Each number is 200 + 40 x the weight over its row's rms, rounded and kept within 0 to 999. Layers, rows and columns count from 0. The size before them is the row's rms in percent of the matrix's.

# layer 4 MLP up, 1216x448, rms 0.0995, rows 0-50, columns 64-127
095,242,193,229,196,229,208,190,229,274,227,224,178,160,192,203,265,225,185,304,221,196,242,201,181,229,128,201,190,213,207,192,225,192,216,202,197,219,242,219,238,194,214,202,220,251,217,238,182,207,137,201,216,178,179,235,221,250,210,184,181,131,130,318,233
099,124,178,146,229,236,248,198,207,188,319,158,168,131,195,260,272,242,194,245,222,175,265,294,230,239,207,187,242,158,171,157,231,185,205,223,177,183,169,231,222,199,226,134,206,130,260,243,205,205,204,189,181,207,156,232,267,207,165,239,221,174,178,274,116
104,248,263,172,130,207,203,258,194,194,218,186,276,151,146,219,178,177,205,189,232,176,217,156,221,267,111,190,208,263,274,262,219,196,139,208,279,168,217,189,247,242,194,268,188,234,200,162,208,242,193,204,176,247,236,125,208,164,166,256,134,190,282,151,213
101,279,194,201,233,198,208,252,220,176,187,173,225,153,207,161,247,194,166,159,175,160,192,197,172,203,204,241,160,208,180,220,189,241,135,118,210,189,232,233,180,268,143,233,209,73,157,119,176,179,207,131,118,190,210,175,141,186,193,164,255,196,276,246,210
097,252,185,205,244,188,220,214,152,150,239,171,242,203,173,180,148,165,171,174,271,206,245,228,273,203,269,162,199,251,184,222,171,139,171,207,154,189,154,225,217,194,245,220,293,165,200,215,170,238,168,161,124,130,154,219,210,231,107,216,139,232,228,201,170
099,273,209,221,190,186,190,115,202,258,167,224,188,153,166,260,199,143,159,203,133,270,280,117,242,192,181,170,156,202,270,206,146,155,174,214,190,279,218,207,168,264,185,198,161,195,208,117,196,207,142,274,255,172,191,190,194,237,219,164,245,160,184,150,250
097,225,187,193,251,250,188,130,258,181,260,154,223,189,155,205,92,227,224,199,160,162,176,139,192,185,214,190,236,190,169,159,283,219,249,177,158,252,177,214,238,159,262,124,228,239,158,176,205,184,196,243,208,180,159,130,175,179,193,243,228,280,182,151,227
102,241,181,230,163,192,248,215,223,193,237,223,155,171,267,166,160,250,119,162,202,222,204,251,245,175,110,189,209,272,247,258,185,180,284,217,223,234,239,183,274,189,220,212,193,146,164,179,248,157,285,181,274,189,150,181,241,227,231,184,107,186,182,145,189
104,202,251,243,210,217,242,210,251,201,199,182,235,161,169,233,224,197,139,285,223,173,207,103,195,265,224,248,145,234,174,194,222,109,243,120,178,107,221,188,235,112,216,171,293,212,224,123,184,158,153,238,216,234,285,190,221,269,255,205,142,239,204,187,236
102,220,213,158,234,202,204,194,135,205,235,208,236,236,203,124,229,204,204,222,189,195,223,184,158,157,289,202,229,202,150,243,159,187,286,69,187,187,219,205,224,196,219,196,208,215,187,245,161,197,191,139,149,263,243,184,192,243,177,253,192,202,285,202,158
100,163,267,147,163,210,200,156,192,214,262,211,201,238,209,233,120,182,189,191,208,209,245,287,151,214,156,176,180,189,153,187,217,80,195,264,149,140,184,158,178,236,190,207,260,150,222,210,166,124,183,153,180,164,109,115,112,175,179,220,184,183,202,128,212
098,240,159,245,218,119,211,214,180,232,179,172,136,223,202,219,205,214,265,186,187,227,183,239,252,199,242,248,278,230,222,227,216,199,130,229,183,198,290,171,193,204,152,226,247,209,238,185,163,184,164,151,214,266,187,228,241,167,259,149,226,106,251,271,185
094,218,168,292,192,236,128,220,188,185,213,143,180,178,218,221,198,210,246,214,259,150,185,173,230,180,251,227,219,280,167,229,183,243,220,260,164,146,196,180,216,159,207,257,158,150,238,200,125,188,253,129,199,211,183,204,201,188,158,249,165,183,197,194,171
095,161,235,166,184,183,209,254,233,144,196,214,197,190,137,183,188,200,142,201,164,195,219,249,166,301,148,203,186,164,223,165,220,184,204,229,222,171,210,238,203,308,222,173,135,155,185,203,179,238,203,176,205,87,186,147,74,225,193,215,208,257,233,193,137
101,271,223,271,171,188,132,213,222,220,219,156,174,316,218,227,168,177,245,278,147,196,194,207,215,186,261,223,215,213,201,205,173,220,239,185,270,235,212,149,298,147,192,265,61,188,195,210,149,201,238,195,184,222,127,187,171,154,127,228,208,191,202,140,143
106,251,157,212,179,206,92,131,183,223,196,213,157,234,179,239,191,129,181,218,163,224,232,244,192,175,288,190,196,183,162,153,127,228,182,221,134,225,244,184,186,174,206,174,121,250,194,188,233,251,109,159,199,271,169,218,248,196,193,210,206,164,225,191,237
090,190,240,192,245,224,215,171,165,217,71,249,193,156,183,178,236,95,180,269,199,203,184,232,134,205,215,207,192,167,217,157,274,196,167,183,136,203,152,227,175,241,180,223,211,220,117,193,171,159,203,210,173,157,149,191,232,241,226,157,243,222,185,232,245
095,233,157,94,210,213,180,246,141,218,228,248,185,262,162,224,170,189,179,189,200,170,244,187,256,149,239,241,220,199,212,209,203,155,222,155,204,196,180,155,152,148,211,202,246,169,172,173,170,214,239,138,173,241,211,233,164,233,196,251,230,228,196,125,271
102,165,188,186,185,189,210,236,228,240,247,196,194,158,222,208,166,185,173,237,276,143,289,200,288,229,163,159,202,213,167,247,241,201,157,174,225,258,203,225,251,194,245,127,247,193,263,168,287,143,270,111,207,275,183,215,172,227,232,201,245,184,210,235,248
106,186,213,174,182,234,190,184,213,213,225,222,168,161,164,180,207,176,210,187,234,197,181,219,280,234,212,148,167,217,166,238,220,112,251,197,195,169,166,228,122,181,177,177,195,208,263,226,232,215,161,181,195,262,217,218,150,207,190,170,206,222,103,114,167
100,232,123,229,179,233,257,250,218,206,251,195,236,164,170,184,146,195,117,214,188,172,200,174,209,246,181,189,190,171,249,156,163,223,178,144,271,204,171,179,137,221,248,146,223,219,220,246,209,153,215,234,97,162,204,213,201,153,254,218,261,139,194,144,222
099,137,217,205,258,189,218,173,158,121,180,244,223,151,202,226,178,249,199,140,182,192,232,267,130,211,265,227,94,208,195,236,205,247,156,237,228,202,140,192,172,190,214,231,162,257,166,151,216,168,183,124,214,150,195,151,155,158,138,185,188,290,272,173,238
093,162,187,197,228,173,220,214,98,218,220,250,281,246,239,197,195,208,177,221,163,213,216,223,210,295,84,175,199,125,210,192,240,149,239,199,152,163,215,217,217,192,192,131,190,239,257,177,154,220,166,180,228,91,252,252,168,261,235,209,230,307,170,203,168
100,185,177,144,249,191,222,207,192,249,203,131,231,267,159,187,231,215,164,304,159,153,95,223,206,231,210,298,184,257,212,224,166,221,179,192,137,165,199,185,210,188,231,242,205,234,189,156,186,134,214,246,203,166,181,261,200,169,176,221,144,97,211,190,200
102,245,112,119,216,227,275,219,177,176,200,166,201,179,203,165,246,257,236,197,195,222,125,137,197,171,245,242,191,196,221,144,210,184,183,205,216,166,184,199,195,217,243,192,199,260,199,204,230,149,123,153,245,205,125,265,147,146,206,252,186,209,123,183,173
108,211,214,211,242,277,185,185,249,253,207,196,155,173,204,242,261,143,241,177,167,256,163,153,218,225,158,232,197,172,208,196,205,264,234,211,158,186,229,226,182,136,260,150,183,244,274,170,240,195,199,174,139,178,149,242,225,130,218,245,223,223,175,155,173
102,165,237,159,170,210,251,162,140,198,204,289,86,295,165,238,181,192,261,209,268,196,187,281,220,294,208,165,260,160,131,151,150,169,217,213,160,176,204,250,189,187,220,173,216,180,276,155,210,241,201,202,160,210,177,225,226,162,187,249,118,305,208,216,222
100,243,237,108,215,253,206,250,157,237,221,198,195,142,223,222,159,307,178,157,191,243,253,209,189,225,176,188,153,175,171,236,125,143,217,87,204,145,228,221,220,198,248,200,182,220,223,197,221,191,249,180,288,217,246,214,195,200,195,206,137,207,193,223,232
101,254,263,201,182,85,202,196,146,208,194,165,200,208,108,159,146,189,151,210,207,202,194,202,212,226,191,145,194,102,247,192,316,137,192,160,208,145,197,158,193,294,144,229,156,231,175,145,225,215,149,301,167,220,200,262,260,273,185,132,143,215,174,159,191
104,166,203,172,187,205,212,210,163,199,228,229,199,229,185,247,215,236,160,224,169,221,206,262,177,142,175,163,167,171,163,237,218,174,264,137,226,240,192,205,215,139,165,159,188,167,187,225,220,201,154,196,236,244,205,199,175,163,216,222,161,187,239,213,208
097,221,244,194,272,201,240,204,166,227,179,190,187,243,216,183,188,214,167,188,139,205,247,262,163,201,178,193,175,155,164,167,246,212,188,187,192,202,199,248,174,193,222,242,164,252,204,218,141,244,276,292,206,193,160,200,235,179,132,135,167,211,190,224,206
092,204,203,185,216,267,205,196,137,167,190,166,137,239,295,169,192,136,174,250,199,268,198,190,219,147,208,178,279,189,231,228,198,210,128,174,208,315,172,147,195,201,188,204,185,198,174,241,236,190,251,142,146,237,151,264,224,179,237,197,197,216,190,228,264
098,146,230,216,172,184,181,227,172,88,231,210,150,199,179,294,163,170,215,256,229,167,176,191,155,203,168,171,197,207,116,193,144,231,183,269,217,242,212,265,179,195,274,135,232,249,183,166,257,167,187,177,211,122,225,203,162,229,120,183,134,122,211,122,226
104,181,232,211,292,120,283,213,194,211,194,217,215,148,198,223,215,193,218,189,89,235,149,234,179,224,170,193,188,217,153,202,229,168,147,230,180,90,192,183,192,236,207,200,171,130,160,239,182,295,188,197,201,256,229,62,281,203,278,191,189,207,239,154,197
103,189,137,148,177,219,224,245,228,148,184,173,171,173,210,128,203,159,202,217,203,156,189,245,291,199,249,155,224,233,160,188,222,243,201,188,184,194,243,185,279,190,194,201,154,162,225,181,154,213,250,223,175,172,209,165,182,179,265,257,187,225,147,158,255
103,179,235,268,146,178,194,179,169,174,196,121,239,245,231,213,153,158,219,205,123,223,199,166,226,153,156,143,247,174,188,196,179,252,172,154,186,152,163,159,135,231,188,234,120,201,201,225,167,245,165,187,209,193,215,153,177,233,170,225,166,221,190,140,167
104,147,145,200,174,189,161,121,222,163,182,205,239,156,191,254,247,233,168,172,192,235,263,225,131,221,243,213,154,212,157,227,239,193,266,77,149,259,140,125,194,257,192,173,190,225,202,180,197,184,207,176,148,227,119,150,182,135,230,218,153,195,196,183,170
100,179,146,229,197,187,215,100,158,187,173,192,160,260,236,162,221,217,203,233,254,168,265,154,188,248,221,136,244,215,243,285,237,227,170,151,251,214,279,187,189,218,198,143,199,154,194,150,171,136,174,203,260,172,187,128,234,232,202,174,240,216,184,199,203
102,144,192,180,273,261,283,189,209,185,241,174,211,119,189,223,257,254,211,264,258,276,246,224,226,192,178,124,157,147,193,210,128,183,169,259,232,214,151,208,196,248,142,272,211,264,238,245,297,263,224,166,189,166,169,172,177,247,213,237,214,177,222,191,198
108,241,267,211,215,252,237,182,227,201,210,217,188,230,192,177,168,141,159,224,214,154,108,134,160,192,162,161,201,221,138,209,174,135,248,249,144,171,234,194,234,219,243,143,201,138,145,219,211,218,174,259,213,117,220,177,179,206,218,191,226,193,139,219,249
101,249,210,193,201,183,165,176,214,176,148,279,170,191,165,176,158,245,204,260,185,168,142,253,212,195,132,182,218,177,151,279,207,159,264,288,182,150,260,171,234,185,188,193,225,146,240,162,237,229,209,256,268,168,216,120,193,233,176,180,155,236,211,160,227
104,192,201,243,152,192,201,151,205,170,183,263,192,122,194,159,214,171,204,245,250,222,216,214,257,228,150,168,228,188,223,171,214,219,241,227,255,205,202,186,135,147,203,187,193,179,190,220,188,198,233,243,139,192,205,165,228,228,225,181,169,259,200,247,263
096,221,209,166,205,228,258,201,196,233,239,216,201,241,168,254,219,222,265,183,194,195,232,193,172,217,225,170,260,134,232,243,248,147,232,218,198,148,281,134,138,286,286,214,231,149,216,255,165,143,217,161,274,160,183,211,282,149,224,231,207,179,224,231,120
103,165,126,262,209,215,192,140,269,247,248,222,244,182,266,144,192,115,232,179,151,224,212,179,202,173,176,150,188,183,183,164,194,165,155,265,172,231,236,201,191,208,222,163,206,179,182,195,174,214,226,176,188,103,263,215,234,218,251,290,183,164,261,288,180
096,152,234,184,202,160,199,212,176,194,212,185,184,212,237,214,246,162,218,181,208,213,223,195,229,221,288,221,176,199,249,184,272,241,207,158,220,225,202,194,218,251,132,240,222,251,198,246,263,199,230,231,150,238,179,109,191,188,160,193,99,231,173,162,223
090,243,195,246,194,152,242,285,171,217,145,195,172,211,109,224,239,109,188,214,128,257,263,147,205,277,215,213,213,243,166,102,218,153,200,127,214,175,171,158,162,239,179,219,182,170,156,248,181,166,188,146,177,204,200,133,209,180,213,185,219,150,186,207,174
102,191,308,206,233,217,170,153,191,204,203,164,220,128,178,257,171,176,259,189,157,262,185,144,155,216,135,214,178,200,208,187,276,83,250,225,254,213,189,172,256,198,178,212,230,178,182,202,256,169,182,149,223,171,177,287,141,156,222,235,238,166,151,244,261
089,221,170,214,181,266,159,167,154,218,218,236,190,191,193,131,232,102,229,183,143,193,242,203,165,208,238,236,206,199,116,208,241,247,229,192,150,190,263,201,171,219,269,113,119,187,192,224,144,229,146,245,193,162,145,246,204,188,177,179,222,194,199,168,232
099,259,223,182,224,253,152,243,159,200,134,199,178,235,218,187,245,278,218,230,181,211,179,218,240,163,154,214,294,277,160,185,203,256,280,249,215,253,311,222,184,257,194,218,155,210,256,172,147,194,193,247,198,149,220,221,227,229,166,237,211,156,231,131,210
102,218,198,262,140,163,167,179,124,195,216,239,182,181,177,160,199,263,176,200,217,246,179,217,231,215,176,202,186,215,187,130,190,158,228,193,197,181,224,247,224,214,146,269,147,204,196,199,234,151,160,256,236,170,169,232,129,215,202,212,157,226,171,180,288
100,221,242,259,135,176,246,187,188,263,216,184,181,290,185,155,220,225,186,143,209,174,241,156,149,188,174,224,180,229,188,186,214,189,257,109,196,205,171,231,159,247,172,236,156,210,114,208,219,258,218,141,286,216,107,132,243,205,343,183,148,165,257,171,173